python train.py --n_layer=13 --norm_place="pre" --tie_embeddings=true --parallel_block=true --init="normal" --init_std_up=0.025 --decay_fraction=0.558
Each number is 500 + 50 x the weight over its row's rms, rounded and kept within 0 to 999. Layers, rows and columns count from 0. Numbers have three digits each. The size before them is the row's rms in percent of the matrix's.

# layer 2 attention value, 128x128, rms 0.081, rows 43-85, columns 0-63
105:538472471485479542468492475421453477499491438483492477449458389664553523601498585491520432390520469489541534501517478413471495458546442495431568574600522450462435467525504500441456567521554514
101:513451478481604496467461569533511456475620501552442560497517576524561538464473513604521487448542500526464496501522469372550552529463530533623454503444483476524524531494485513493491590616476526
109:478512473500494512590542585424509526598433502487526498413539476587536405486570452601482426452458564481423472505513480477476522509509481508478583557423495608484555502443473417475464541419522503
123:504495505526469544509522430537455504552494529521485494474465432420527416565516466476604523426557468501431535505483504542520464486522491527464493500585531551537409454595538566511581457424475453
085:569523447473456504505457515508594451524585489521484546477534492574558453528568471491585558432554446524460517472450458456467513486408496543586494548588512486442468492533484532472490482523501516
110:552493483527503571521460486516501495457456439474500488472552529417514526432414555571571487536498442516417610526542472447518506503496532519480524522469548442455588572473555512447517481546544455
101:530482495573510489530565532480495498510557553531495426493472464540610489529463574478506554476470405476587531571519532478593498444390383432535545490548512458516483561397504524443449579459548468
107:503436496484451468612495489540553478479554528398597569483442570528490445522516531499474449504518602440436559501427495516481514548553547448415516465527480533603527521687460499475400500515495463
115:422516511457512465419510537536428509513571526541491419544416567464449489529448548492530567472510439481507515456470527478496489482448472413498426586557389505547378607492495496519559558470519561
098:442481462440488479465440599454591499602470492428476425553513593566644468474498464560562555470531596525466436472514474444609522486498554529467499538429480493501447626501465444519512538510525504
089:531441474593539515444566576483517490476537450440529421522504480396548499483433533543489447555489418539557459499432477573545572477500557435532419367523484426588459534410597510523550526499478500
107:466452424556608514472561472508527494492509536502413449556566410505497505425610517453502580479521461550497472488558480481531583502553541511480428463446442502470394508503499436649502443421467593
105:499435557593484502472454481529450515478518509531518481594569461462477449466590575448415513556510478468521518513539490436409470548577456493586430404546593531473412515523481440520518409450536499
080:549451510446491569518532565504527443463573463529488626475489535483446549458508501547492387538442501498443559462483472463457556522452454512516523541527451474508575489554457546546375424524487550
093:379528508479503495446558524548433558480517527640445491544481516507474504523600572585491448520482530455494461500507508459508472510425491500573471505534509552579420494472487541483495541533504434
103:505559472386458477491485508521570523439513494537502499567529466455519479520563486518622479585516488514424543503519538441450489576512518495504586601593593540499558361515426461508449462546494499
115:432508512480502447455486490506476542542428506566554431495499539435448529499482571527519482476541426516441500455524561407441493550415440468487505529596478460564564494479538451464524628556501459
109:513397536505569519482489490482479524441607398551458538495525552463494551526391487438514440404611492444527475493353444543482454422523479574527547484458486510489525518415568546493550557496469517
101:383458499507455494539443498489524583521534528513444516485459516577599510506480510542463475453509623520599487537582504489485396536498495420556529544484547474519497519482590523490604479502450410
092:516492532529559505453482355494460502463434512503514482504537499559475543484516631392388561412558410512454532506542496435460547461508443560521468396511556466403567489532542441507557500506497507
109:429490548486512423540457482513540484459549477468480393549637435517551467496419497521496548527519492434498493501512511488536505449506517408491456513478493515635482584510543467522501505547464443
078:419502544443533518472502454496554463492490492576572624460471550541606396539501578521461509459524486470547499547443522399489537429459536518476508489509394576440523552485511455428448543496476564
101:521514451511408529382578523547576499549528471524387512477616544561496512469539462590459480521449464464439500565540465433536531463475484477585446480463567597460481524495482540573553510507438432
096:483456429512452553447560453510558527530483476513536462473554432515490589492503555558620593462483497584523575454529525449507448496477496556439467567478392491375481409465527475547508488555478442
099:543529464515594581488484487448496414445539491582514554483524515519415445571509525548525458542439579535457529520449457511510498419478550531572494552448510434499483404526452553404518429449525486
096:474483467462478502479575543587451539422490580473649605435530525504394555507461463549524486513517407487542445560473559520571501459532600437505565482491537554517456493528493531496461454631469591
086:586512513489488547446444484569451551560544514556480473581514560506461499523525610525499484497515547540519438490451515433561505519522458421519515523498453468396430560516461461494510435433586591
102:512516506494587463476463539460477493528498457457498555454527555533481526478480395511553493569453454477516498558462537384476458514438500431504559568367451534426552488520615523466544525499444437
082:496529587520427514474438522462447507514584556538481535569433498416556453458517555538419573515582557501488446431499564478383493521530499503536443423571508486431503535491452404499515551457458495
095:447546590556495502434506511447510527417546548449492518495411518561489467639508547589412490536500614587551465515525496442516544527422497548458407445555543477544489486564432507447564522425571542
087:469540462461489508438498472454488526531460546509451619496498520425567519459614464433483502496469503552528545428532488549473484560435534567557536483573488502614377452535452476470409522524423470
094:524538449464500470573485434408610555489536526499568543431513535464539484407461550475467429528496476419402554560482511433544532449485500514575540557442598477484546512486478491581422462520505488
100:499458386527489381584514403511568468546496465519468610518504520525553503479567442472473556492493518433455606546503424444391563467567519436481467485437504543500535519458550455522561546505460509
087:513517512497478506567536490548491544558458528489342455513486454517581424411537478490554534431482526472448621528420439470521557506485544450490578497578510502516475488459453465526436473497466453
085:510502460573518499450563498457497528453512503428520574488503447441550436614539442468498548600499481496614483552409485476508466482515476483441454525527495483487365439460442574437542414487450495
101:440437604483476551467500573473573522429404476496490478587335464593542513466564472512573429520478533484478468532502551534491468505462430555435462433544526493456462457488552436539502564360472502
088:486526476528520456553571501522475495513493458528515554438486488414442609635412551518543532554537548610492500498476446498501491397516496574526483511550606463472488423474421492477578494529494498
082:498513520496504509462526555547485592537466524496573572446471493452445586506521493555468537567498512427499493510477413584451479536504447478504485488568444562443492549481437437523533528485528508
094:531470529513540476535441483507494477504527539448452596500474476548483496456489435472504630506481449483589567468487460453476542597503559519488651498485490505490480449431435499531508540505516557
094:554455530520536462552499490476422563529520531510522507590403429506470538509449514519513492646396504380508496534486386563512516535483457423421581525491518437501512504407460463568459477506551595
094:416505598410507579510490567521430541480485479478661448463473482553577507431452532529451455506547543538429408591522500555459470453505529452500424503573532514501566602552463405470474548519512582
095:489550495537461473497530422481476488546467525634519491488460506517598496529471454459391433464474590425587468489510532459464525460442512486456452466557496490574465506498511561596458505482450573
077:470448445533425470569549575575487383509486529506568568504598515544488447483467518484462424485405531517463528519546563567540531391499501412584493484381538604564453519515521511496510531546468535
# layer 2 attention output (transposed), 128x128, rms 0.221, rows 43-85, columns 0-63
110:499539528534527444463490482502605480505434516526566521552424495369486533460465418498460489552571517537468444549478515541428501515487556549572497402512580577519497483555532420494522507491537488
101:485558462474582516534492510516495547541450484537536467476474419474549459447483598450557488596516517506477535510506486603446463467430547454444503439479537567488456555478473497523546481409474514
117:481550417525485410409484572532457464483485540570485518487584490496594549550464581486470545503568448422611484434570475530502535525519492528470439443535538453520459542476511610468524572482537438
125:515518600469494513396502480480566561441461512482463469539480549536499562458529424546417505541574449473538515455614549478480582528527564454525526459519455456430524415462442474514450428609510506
085:465480505458557485479408481512550498476421539479520566596470500467505484406491486494480484567455435509502441536498528605566514464515517461422486475506527560493487557504612428588508451491588533
118:558510513453451506471577558465444471490470530542520499448439464476476431421547504489417608559619471497508385507486558432529510418557516536527515494461522575515394477554427443451544515532411452
104:467519524404506411485472463429532420538414501530521545519488631481495472538566509479485462509515567515484458533454436523447465483545545542456419459529489601458529512538513391532486541455554568
117:473510543526509499456438533563439559477495554521482461518534435525535570485519466487538494533427385467561451508600460400592454432499472587511467525384467428529441523401485489562584519459486499
123:546510523482598485590489477450536489541427461529545526408495491473460526497561483541438408474453579549491604539433572547432534532524529566546518467454547489550613377521511444588514440472479439
101:484490436472550507474519506492399568468528488650537557410509488449507529504505543452441471566446470448472506520421578525477550486528466515532536505523519567590534520460451547506507511416488420
089:456570520450493552541466457463421441537499496603493421439447547573530495512483493500516473405482523462501562537456512380480591577540483546533539594535473507409473459547421531542470597511438450
109:506577467423530505527518472445533463603504444529557542432475555511480492529463556508587414548486556436500459479469598541466487594562431497476626536526418438536504467485426585467458538493535466
120:526531522464411472542488518482546450486507467473413479507509590568528605518468433559495479385466533525523549433468523510545416555574479609450554569438494465554526443441393589462541399516453484
075:417591514568561459509371586534485407519416569508463515512473471482524456446480517500469511507526535512583483489495538525517497479571394525471568520416575432493431630504554382465564515494546438
096:551544475558540475583474532540473401511497433464460484494550412505524498590418541414542526488554526537580617540530493529441477501461601492521525433482556451538528493433514566544483513504458510
111:509542422528530517529475551526476484539560493527519547482453517463430489440404444503405516516534475566566468568422455522511433424433479526460487467329488467557484561550570466435510521529491558
122:560469467539495497547546459562511460546482491531503483450511510502561461483460491513523549436505585550484566507486430456517498458497508525533494354377547556471508434501404528446461511464531527
116:427611532434406520484430440561550514485476542514560457533451473516528507469529563570471523520445525572443556446568454542519595573541467450509452533481522551417485486526514418408438373478484462
108:548556455455543523469594450500455571492613469551558445599491530404449426533438485429542553593514477485410523435475409553519464403427557497465473508432499516616531524553518468507450509491532567
098:515384467494413484496545426603589507535445473454488504492515506505509465478430494537647542460501558510422430404541498493570466518497510498477605460478486579482448437490375594442411453516511528
115:561505451472554511491550468483464489513490482541588580469425586522466584538560463468447400525535530543466465553379500503503478529513583546459532518470459559492431475492457448470539473422441495
070:567440504580518557494442479505493519490388517519545520554567439501464618538523528547492511460469462510460497511541516606469514566511483487434527439498529527537518438478531611499506443511530364
090:516549535531544382599516508471401416536469405512538467483401523499502428483479534414562537475487508514522475451439540508471462495508489545335510533524522446571523491507474488517480476424447495
095:503489510449535486537442487434523464505471514564530567520417549471571444441493541418500432571530481435427437557544550535525486550569528449515564402534481568545524542515469473483511425452547461
086:362582474501503478533521463575456584462408501467576488501441552476490507366404490520509416419508504498518481580516472538448451579567556492481458510454444557514439583491521431474464533549505501
080:529450458594502562466406450430418489509495561514448539575549519459531509464513539449566534456513486486475609435569483539434516561489452480380480513555493464550448530417452499483517522506585405
077:485519514414533488540472524451479578495486571371546435469521422469597506448495442551510543469421449475446544530498540561556472592515545559470479449627556409467456472490577395510486470493466483
096:450429523548507602570466406557455491547555572433442440538469462504452440390482556558458552544540521497501416516542397487481503507615532419469489430492546460412514496544424500575436505441527488
067:593489508466529485524539545600450512396565427476535433464549418574451492548552467612523513499412494565485539619528504532524515463445514498478532465522496595546488448449504558549516520483431529
094:528469392456481527550588430600532502466435455542519515576487467512516540480522442525528474460519426489508578540531476489464509512475513524573462536492418513583536453428507544599453507534554423
090:481514565486531458567542621582487488450542479508475475503493492494445509525457534515495468527583538571572565533526512561437459444561551490487491458473473528514509538489408447541540504508539486
087:514511415575493450405457518560508447596477401578429566441480512491470440501545492608455510483560494487545485478587450552417471503476486502459548448537440517470460490499464540446539540485555450
081:494514545534593559383383517503380544448482545565565379485555459411489475527467554536469531507534555503449431407463471496553459543433532430437559533482506504490499521561529510465557451443432456
080:400540493469499499466434472470466497498530450509446458445588456461495511617454488630460495613536467396482471440525457578496517492603499480474535485452509568470496448572481450451560606458471448
077:487451598485517497598497390512538539497512488567450438447527621542459493516513533510535466416527448434527517526525557549482410497480626519532537528455463570536493520487407478481435501536492420
089:512517453462489442562580544524379431462561483496506449496578448520543535625440588508447573543455473513527463518523531452501544456502500427545505576509491515510556499559491526478441477552474465
077:482483467469395592564410538536503569467516461473487406460509422450571437417524503491465522524493500546476511516580529485534395543490493442539501463446360527612500531484486474531518446501517499
077:546525589556532548557461613505519587483531518456330416496646540487499490461548527423496460430495424531505552531489580551551459458490582470404500391511519471514512460467533433580487466487452467
087:426485484565498560511521484539528577391504467585433464545482529465494402524512526530542454477432457450481555484586523530554502500470529459498428551540455576496535477578517474533491479590490448
090:357472508492452557492448485553561502484434546439437453411543544509501452525476523558441445421520523484515488516513526423560475504526503550555483480515447566425616513600532384497483575575530490
080:599461476562496484420502500426523447482474615456473584471509453527494536563563489485510460509463517607568528468487522473487582509442396486497515501496479417521470510449628622583504563511546490
085:460537520514475482472503503548582485417531453438510487560495510470411515557560545493491527528643514543492491524486512537456568509483413469451529547459401521406539468460501506368445508482549482
069:518557506470571449396505466430446493470438494460578513540423528502479512490479513475528507490535514554460470471416470488475438507537487526436522563541484403552520566505498545536513443554491430
# layer 2 attention query, 128x128, rms 0.109, rows 64-127, columns 0-63
108:466485476470539491566519516508446548468506539542518538461556462469499511535457572510464493617655576578585443521579498509410476570347493556466460369496513494461523486510490439442501537500487474
105:532451470459429532469447528544517531537544491431420503533523415593398553498623508519495516495572454442498501573461473471466479477525533421472431509442596458497591438436557394503539559526499581
106:563414452497484507454563525466457508482419521510423555523479555484410507544444496523441640575583432593493445479528431494456475582481483493471504457515451489493529497432451517457411466590534432
103:508599462583475440456448492416504449434552531507579544559486493553445526435420572475474471522485426407489427483505409542472535507548515433475527519477545468517382489448551488518451522536567454
102:427532500520556414474499531541518505498438490451544476613558543474491506404460513537485544460535491409497466602553520508533522486587459484514535511472470563462550433538587572457480648469529522
113:447481414539447533528568455502589568449504551430468478448523464520467512459504480539551388526614525529423472538519475386522438552490524590456502558550412516531560496521487408388411521524551462
112:468482575512506549627522400492509570459563510482571419452486538436479414369515507493522532426552557532453482469524542465464395426436521471507588419525506445436506588524457469521492560524499513
108:505492526473490558489595446515545485580504509402510502534572453531495545568552420587551576523419547568471495475485500542438502541551469427486517459510462477555491523442490452485412492574491509
108:466501478479493525463440482536478484498538533500536567527444565487575503431459533446504470440499451418448526494544441558554449510560425543504504532554536475494429443586542474528641490500511480
098:398430552541544529493481552592521442501459542540472529526451447494400523422473559435474499529519455425481477403517516513495429478580462458482565501465467504571510499544508518558504577493510418
109:463488514532532545531523420446461501513519548425533512468417457492590472477501591526466564458528477445523537466581571537465480467460547496577454526474526390490519453562514501492556491584459422
112:545434391432491474565585525546509578430438471421548465522510515471478501545501485461541577486484525577460492569431496486445438492504548464517458590524464540507468601526554600483491498557445531
109:484420617514507556556489504524577462500431498518528548519501502426538561509487532402537467599517462496588514502591567467457591527495549437515456507436525404542530456540465461514492457488403501
105:482541482582586436489503536423536544479506551460539453471459461470536521578482505426453502440487409483548568571401520450443569467494560432523445544484543437489475424434621416419504460624521582
107:592528405417548482441488481495426495642524404540518551565496422430395509484432446545550497539533581473491585617474492468515579565404443473475496551478506494541496561446445563438464484457491463
107:463597574546563533566576497508464511474510479483508449539526648483500481429541497528511517502527516584469580474413546501521398496533581553431509486518473502570443439420521502455612521493410494
102:481492393574498433534433473465520484438501520547494536494478524455512469464476497421537519538498549381579417491547538519531539462550537562388519510510501548537477538477581612530436508477495533
105:468439495537538512589532506506400519543455405531500487491491422521436560417434469531508474501514507497463587439478398518514540513535548441476505408504521556469574424493511396539425458490568582
108:510488541527560564504557549482421498526605501525478347458574502451566366554495443438534579523462473426442441504512479440445505455541478499437527529456541467476452465548495459505530540553469497
102:594405429510388469518402406469504566545523542542477509448555506527505478447555557464544459480553451454474527484525532518580536491494486459478559522428528525541464545458498549501494557477508518
104:468498495535520475475468512523441459495446585526533429362514497402505445507454432514500533534470461474527474545527439420521578468439603537480469490446533443443518589602475521482479516541552451
109:407525557452493580462461404455580490471563434372533483484502426395473459500496512525510563530465527440532518530556550497421467429550536498520524498538576471519539524475451421490509472612526500
124:494577435603546525526551499480563555454490518450476531437630441561474509492528492526468399521509469510543523475513494482515529423390425511471506484487463536467440523484451516401537554442507487
116:487441443498529548488486502494552447461467580424481426485407516510517483461469468404553542548548512486481574418434598556413546485582427602454455516489520407468594482502450470528463470541503548
103:500554537369474418511394539487538489534505553489591497563524538426490590508541529460469427438427521511510530535533577489585501631446522541490488475481492622369465427543467499553479504534534528
108:487515474411458502399541509448504501545471478569536545413562469438596508499540523541463520472506470508536438521535511482491574525557570560490468517610438471419499487556504485502581535560495425
104:450411486498469573518471546466501508534488623447494470503525383540596518432519457400503552456475482487543449566403569498486514401483606487599559497497494486495438530462585532535498527506490353
095:455502400480512492554588528525477559561460507484427448499462500478427462547497558565560470399516502480461441458560439479480532594572424412526524524530557508530451605524452494546436534510585454
107:468465526573551564477450610391395505570519482501478532619495472478514426458440463476473484550433541456504474586502491490525463490524425476485430477484504507446441494636595476474445540438516592
119:518466495446503626537501458495528583549479445468485546486580470545444525432523457547486384526429471489466542520532430547515516413544497543467547454455427425507527469500573443536501546522521501
096:469443442559463544401523478589494516525514493555494565510451485584550446462427483490399428479527553599533500577479467472454485486515466530502547531479440503505440526480389503458484470511488530
109:402501532501371568575458416469521469535505420371592454463508542578462520545529420518509488521459533479449547611566411437559538567550550528505470418507473550491518438481479506501434515565591473
111:519499471470434557492416509562544503517473453535551601528393469501502511487484418592517511496389502566439573462486452455588528443466418516503478517427519526583494528555526489412421459474478498
102:446531431507457458440569565496542466485599447507504473553470557501466435540616550502577435463460422485451523471434465486505456489575491541531485405520481442483434566551491543453496534455537495
109:497548478501539530463405479556532483559485500553453608457427436487516519486516523468546477426523510497527483569546499493613550524509515574509537478526435571462527530559420460493575497472503489
101:436553547552497493464482503524487598515525559441454525520528599517494473590453495453505428487484478429485490411501475527508507492556530475608460468386510395445510520566544484540450416509486450
125:547569470515532439460492435530519537475510515546452574441454424541433507583616405596484525522522533543487473423573401556490539534513464502434511381508577514498490521442517455359468492414573429
099:557480482409432594447550591484438536473460525505438451423482478530565475469472532447577472392493578535465473508535517459497513462425556395528534567484491525449507440415533519531506485487498473
091:499504409540411464548494452597452507536554548574419483486363497552492510362493428525484558458555544538434451519479444482514515513436470543464519450415449502530425464537489539403461475495491509
118:417458548524647479473418510575395541361473549485409477544468509477561443464563443453516583448456413528451511520545550497569479499446501512598465484537523475547533504522546562537369443519479524
093:508460464596452585537548470502548539516528430462467493511509437467459453581506543477602525489617509526433435485417428479580560470541420579465499558459562574455466501542488549463550489523471459
098:558468498482510446493525451477472479620510456612508484448541522508550442577523508528497522531415590448473580460573467480469566478526480469395423565468583481522548533544503437473588484454512441
105:476473543420505504502521459462478460488504488518533414451587501520541478576473492552521521517429539504476476578414538458465489491548485443603583487476487406411576494584484595503450504492465453
104:499507467387478483513513501624566583501544422517491546491435439479473419517385479523469504484550507457555567504442462457522589494425474584510483473502503458524524482522516548377476511425530520
100:516479571457522447433520482482484502473563503569480434522474568473512521591545440487529492485474527466370434467424461430457492486504488452502456653533411548481536513544498541425489481560496486
111:427576529512461450466523503510470470429452518484376480454444495558435502553460558567495484427537535559543475479564418607494610513453534512421486471469406517548490485565492422426544431518483483
121:516550547500434435448457493408464532465448573520561435512556564537555529466544446468542467414544559479491442510436433566493498525516500494520502457435548435432461452499504477399516464549501576
102:419501486496448457478484504500469513551468482498458508429603499508527471472407565540555451506458555461603458533555459485525442520574517465497467638504492481518512585520515582484343430600547482
100:506508602398467532406479450473483457494425512614455429499491521472467508451503492461470453564495590464477489545549456437498502460555464547445534544538476428504480612533559478581563549510539457
112:508428510434512520504459511457385447482595497452532504466506423506539567498468521470472544441493533497398466504462534523474471441435459545565542442576468565636474621469469440508508399426570543
115:534495590459501512435517535433459573531546413431570495579503558448590561468541523374538498557529476428471546427533402439437521426476427621593484486481502435561511513529490538488468501552450567
101:549382451521444563520466486504455603472617454442490480518471509511530619513514531566477566465456458554462558473434447419495594546606531499519566454573447521514430481430482487399553457495464468
099:518520492555548485517439475477506470474518538467620433659433477552508528449524494509574529428538518553462593533573504522487517551557548454532531458518532447380425457508511555565500439524459433
101:562488346560506495477526510471503566554458573614517473498498518567596526460450520565553518443441477454417472397488461555461437535515529425453503438451537542469380497419503507539458409598463436
109:447436523521555445577400571511500416479545438501454414581546574549395487462491569472489554484555478495500495544521473571592434601510475565507494568447552490501521540619571455523532468401547468
102:524430576508566518529461594451497492570512523512476432569517427533438536528454456489515560492522493487487544422476427457507505541559427530512442396495584512521503477497502431524512628539483538
113:454519523463530437426393489579563464397487472465435449490428528525518441453459418492454479486442452528474603490530534494547529558494510515445588545468511507485586524524482604556555373555530458
118:441506525539555492459441422507463553455590497452481489429530514509523479456515540487527528553465539475464460393499597528475564564579473544541528477473433549448471560424529493435597412455432560
098:475569553481507463526513470352512589540486488559450510450473468486437468564531622491458505544508482523512481494529540550409491564449572552521568458483463577491499549546474549564456518545494515
109:479475506468465451399508436448540440517537462498529540499451479474447536514540403575476412544533480509473495401511493470591597526504508529447627535445466493459525470537547525458414508519539442
105:395514556511494564356535491532456524470557516484561506495566516522450578466436514554501502491570484442535519493583462511456558555414502461490542532561414500467459436447429498544519494553478443
097:547457481467534492496417476534503429530569537444435555507502498451513502538596528477503560526487495510539511468587524511454450457490559514492444389456496497516500535402513559444466470375585565
106:429473488524475477553495441566532475480460499563579488491513487524457537561594503554531454448390541484516520574421533590479580461420515578567522454554497515551489474416487595582530599468530517
110:458447489483512408452507516522492458478514577459588509489446496520488536469526530537460522496566514517538336541470537500477556469535538481591512499487481500424480489589566642470444565563455592
# layer 2 attention key, 128x128, rms 0.101, rows 64-127, columns 0-63
109:452476574521471542549475542466466393505573489608465481482551520523545466488478521443495494540494445448473553431484500487421536535552502512498516383537516519417547484533544507579509498535520591
104:461618412520485475505420463494511430422518480506379575436477534420425438570446545460548576472540525592484428548528551547544509521461458578475491509476539503482482483452455551566465506490498557
102:619441530406576532535520529397535516495579455505509485498479517507481422486495414523520501536462561522467533539542553462445587439574412520500542531571535498497509586450577334578532517502509507
110:495417483525599540416469465514496555511495464540475457447554565456528478529473527547512539530468525485443437544525563440558383498482437513543534511569516509465573520465527456413461457447483564
119:563387564577442561583418491527486519501472546455437486439402441539588468591483514519458557604504447551497497452544503513461399473460473564460504490585522492433557470495457497562514465523445489
112:570584588383579535570410442495497494542523528593545497437432534524587500492460487493530478564473515567450523516428542528528613461474532430512509480486465460531393467471483418529459490546506548
116:502497515476511413502483497455468501517527440512468527484443557584436481564513467518515421495443546479444540403466483497559468521438613604452459468499442476528451429499457499431478468440450507
108:508543506434495558497484470431450517423519471456589531416418402486510533450523415481488522583603520422546446482468541466492565485437433521467497471528482596385473552530447581516528600533513523
115:476421579604546444471492498610493491500461489468531511549507541560507449596443468490524614498483481471460474477513538528538441546455566527616436570439531514501562510538484550478450422549491418
098:512451463491531446490441498498426419466557469451496491494564580411558438611575491460474455464470559497553505559479513575510571452479602566514470509501418461455463499503533488351516399450423582
117:455540501476557404462539543567409457509429495445651496584468542496538481474499482449529556375524529557492484526496382593558490507514409566504539463432545488577516522544481528527469451485422506
114:599448534514503438480524520458446517513535539429589545576470439461511421501516527444491536452528579471521580565562384426486534497420383443425424533415552559558475410477507405453513586515567526
111:535501418568638509427404497469443517572443543481512533501504453518520467505494525457374408440572506476427499511459466482573560505497554520506449494498453498402496450469546458456550541523491476
115:519524468490490425475589492422491504591498429513532496487490561543438546512509509559434532507477452468542417528524553511574445491551477483537539540554505460544517495549393502575486469505541321
112:473482491459446482635435441477562503368528492449472457499531569448542471464489519507565541443569534504562414495552507478424448529553439401486534524523510505575477523460544522581473554433533441
115:552510458468444410504469586523505478520519540541443537539489513638489504548536599373463516435470552451483545498469429487543419470481443512532525545573451603558570536589415470477520413511504461
111:520497548529447577488497531528442467469407552462521359510498507421603528538548576549509438463509466540475516447482531507491600495596420526525522499440549478365559499576477470497485520459491484
109:529454514505493512518490459457489422476537478552504587443558584538538373485480495566514553569467550470488473524553579536510509505568402488422493473578536463453404496398511509485527502429562510
114:546487571469497439419467494470480586448472559526527486499477488580469545510394613511527463520542548573513518478515484546508509543463488384455417462501517458544451493529535487439493411530498464
113:487556463515589522522548470563551541448453448496501465538490529491499496546521421527546430490489410514492486532538455580511446488421570517563475476441526465559474478567529527544502501390405514
112:559468564552532508539454502443522502573458524529499530588512526581493451511463470527415444456573461548535557486525423568506498432527540466562544487528533424489454502449401406452524596482536487
111:614424465432481527437491548551504530512472497487497476577522574600463555449544474521447491458597450496432529482482405450487535441431441477465507510539573587500515497445440549425492423472500554
123:510516474424445508550503512535547457530507453609411463421512512537504458553491539521469498536487501520568506504489410498459525497620530434400508390558439488500475527536485553505467470447492493
126:573499536475476469497473635560356530536482492545508478459591502498480460567570568503460522415470441532493551567512570461440558554434508467494508471435525482489497502461468405526511415503562409
117:452536465562480566578496402539483481490496430376402493472392540480507440530550492553559484529496424528459503426522517560506436491466605472607557407503505490504566592495553505550513506461481488
105:481381487455482442459494507567607527582476521417497498518416544475520587460649564444538559543530495510503464487444399526421511514515519409529497430470560462547470455535489524584461545495502579
106:482504486555548496499550431468526544461496462584597389482443585524481526444528530522402467490598470471536508493574424506634429524527439524547482523521470512474498449477460467514552567502507551
099:448488460469527491455504431588576449523506514453519457455577390450549493465538415450558472624512458479555502484575548501419585454447512560473496536513517480537548487476537565514432568419456504
117:441417494466356500367442486515541528502491559537487545385521507539560497514422510445496522504481484553464453438595506513500617559526595453386523536530523470443480481434458499537528407542515532
115:546562519410518479519449533535491476506514424513518592468483537572461487587421578492562501433515530503514464413588499544588530540595448484489469424554477532490430488517478453512463461470469502
108:503540556462521519493468347480508395560543499578561441503502601458511397498609476509450520484499600496481547566508536482514457562546566511434563511587528540428373489495518508491529622546459558
115:551573486497430572574514455500499503584474469576528476435509565465544485445527528560517486502562557588490475460524479458411496457541473483443510475534520453452441488473473497457591456480428558
122:518489473479431509541555407423524545463475534430480477460641600433500498598415492531506502408475484551497437548438428445464521462508524434482453620440518541520461528482495590544458567533487495
104:499540466432480512472381445609581498470438484552462519434488449417417475492519465546516543480496424547534563498514524460544478514546411475462527519562489609554471493517431486557529581507405513
111:398458465477427557532380520523481500458465529453541527559465529490551511444551481520538520534414532463533475580442452549389493546524516498538503576452464513470507465503601425561417569446489451
110:501471487608615518514560476519455578453451500499505434564532534525455453484493502473506562450443572496534497476437545428523484479510483532481372532519477477530523545502484485515602487558474574
125:505539468497556522645496476473484456445424501509393518492579514470573459498453485485544552552420494476524525492445472515420505525527537456465565511447499521533431608463547492493533504470583600
102:520487473502546399510497471448537515538407590491495480568540523505524420548532521471438489501504448547541554539547413517527527526527424528503397555571560481568503587431439472487363531535489512
103:539562562483536551524450428467402552567499485568494505487545547542543479590441471557511508430469634502465544497572524604419510477444429404517483527493504462485582519470485479497444514460453535
131:432470500433599514488579474480465521593448478456546426480541436477539522490415624545501524527446502523532494494453493549539448571439505509633479570508568420527502522495578480506461488530401456
097:559647530587502518439467540535501477545460591469512478438441471476587465417508548401493568513546532441513594490479554373503576500517448433459542442412540479482523540513474518482500633446446510
109:500524462535483564465441520511462594438474502428419613506567543561433527508479467452545500493568454522385494429504504492449521452500449516560518385550478500572452586457426574446497477469519492
117:551458381502571492516513460591454425506455551536587499449434514555447478435576525535447434527504465518541492487451429494412466558530535420464417431509500457442442432548537560511507523502456609
112:585506520470452492537553390488454573500551486500422492517635506572508500517501410506529552572469437490492440463466452525485553492546534390493490546513501542512414508419466547511466575489469464
104:568469410511501530547611483496543494457528584486513498497402490390599518468492508502531528454497531498532558485403534449489568494470518459433441528532505450625473523543573486543509404520541484
120:502453450454498572502477440522516594557521447456573467481536402512563541555567423464540481522411499485498496469483475476469581503523422578564556442582483466549538608355543579465476547561437491
112:524511499589610456475536497540496596557455490545472526488406601561460482509577599516443543396471464481548492425489532453546497557492497500470477519508481554517572511439387403495441496545529527
103:550516499561519485550504499508511448505544536491577549552461553487534578557519403639393544473512495593491452504532451500504481458507399484516421473480439453482421575521441421504524448468420526
106:470406450522576426459408570509480508436600593421584448549556500465534446531530585479543452383592459511535458452415540488519506451441582488509467478503549478498522554433553419435515489486471589
114:506488528461490531571437512507576479457557498546499498463451514512481579530521427498492501519540484552513534467496458504519464469532526482484618476519519535517492427476533559466466589475390476
115:583487468533517488532488594563532514512485524473471491563633470465503527492503579568479517371436423419531558428517515501574454482432544469430474552509525520466510498527505479501506444465408547
106:634534464377447532415555417507485424409428527537539462528532530403504461448451461486502511536482536359500459564512573470483424417571513471546476651507528546572428460558490537501512509465482524
096:501563518467410490491430467565469468472400528448410498451487587504432447554525474589531489530544444523500398506522511415620457535584509517489503596469514492458497505504514496409470460478538440
111:458496569550504473487547413463580484414522545552547446493486558493379503553500499562481509547460547483499543558493435429459496474487399483463505597528508477492603501547555551472510596464574566
112:568497470567513567464512529500539503533506512473477545421499424533498460542588463473649453535509452503430502480465576490506494447480530555576439481525573432467505410530432448450563448616510529
100:532567499583537490464495503504456558527548480487405452457526561443455509525418491462439527509502484439493438518537491441560476425430473470455546559431503441479484494482449507467585437498570446
120:493490381493541598473545584447408487576492550532531487595591489580496438547545503549512508485493470436482528498425457505493474478444475502560417556459574520564553466542566480532507537515500478
112:479524459549531511512516560538477553481368536528477454537496518507512436563482507430466467435420527509426552415436562473530416500432501515500502471457554397553543487571444518598564493530433462
110:464509481515458475635508518489574406536514531487528418477430471539474523394504473472449495454490527594528537551520457441484515536442482442471497388558531438498525534499545524436571476507479557
108:543496493515485571499498504443528501456505485583486513462491554491463533563582478520550520579563457470504524422452557509458612497492443410455508472449582522574457581428556472547533546408549500
106:511482491442496441422404501581535484561538481474450448614518558505500503503565492500492520513406492502488538495522499391557524487560483543413490555474537440461479588373513580472455435523514438
107:426529451500511470522514478501436591462519436513468423531479449541446486476484421543552459426512547471476554448426462529485573591479430472524615533485556568486344495519517510433565509491513496
114:415546480461492516578564472467515568541544529516485518467475484553440522409559483502490494504509483502602438545528418475505416527553561460473521476579472510493499529548519511398456539502473445
116:534385605613538518508442483557462489572410388439481497469472537480432587518521474562521399578437439503564585501537598532516466565470504505468488517541490504536484531523515387523461498497498490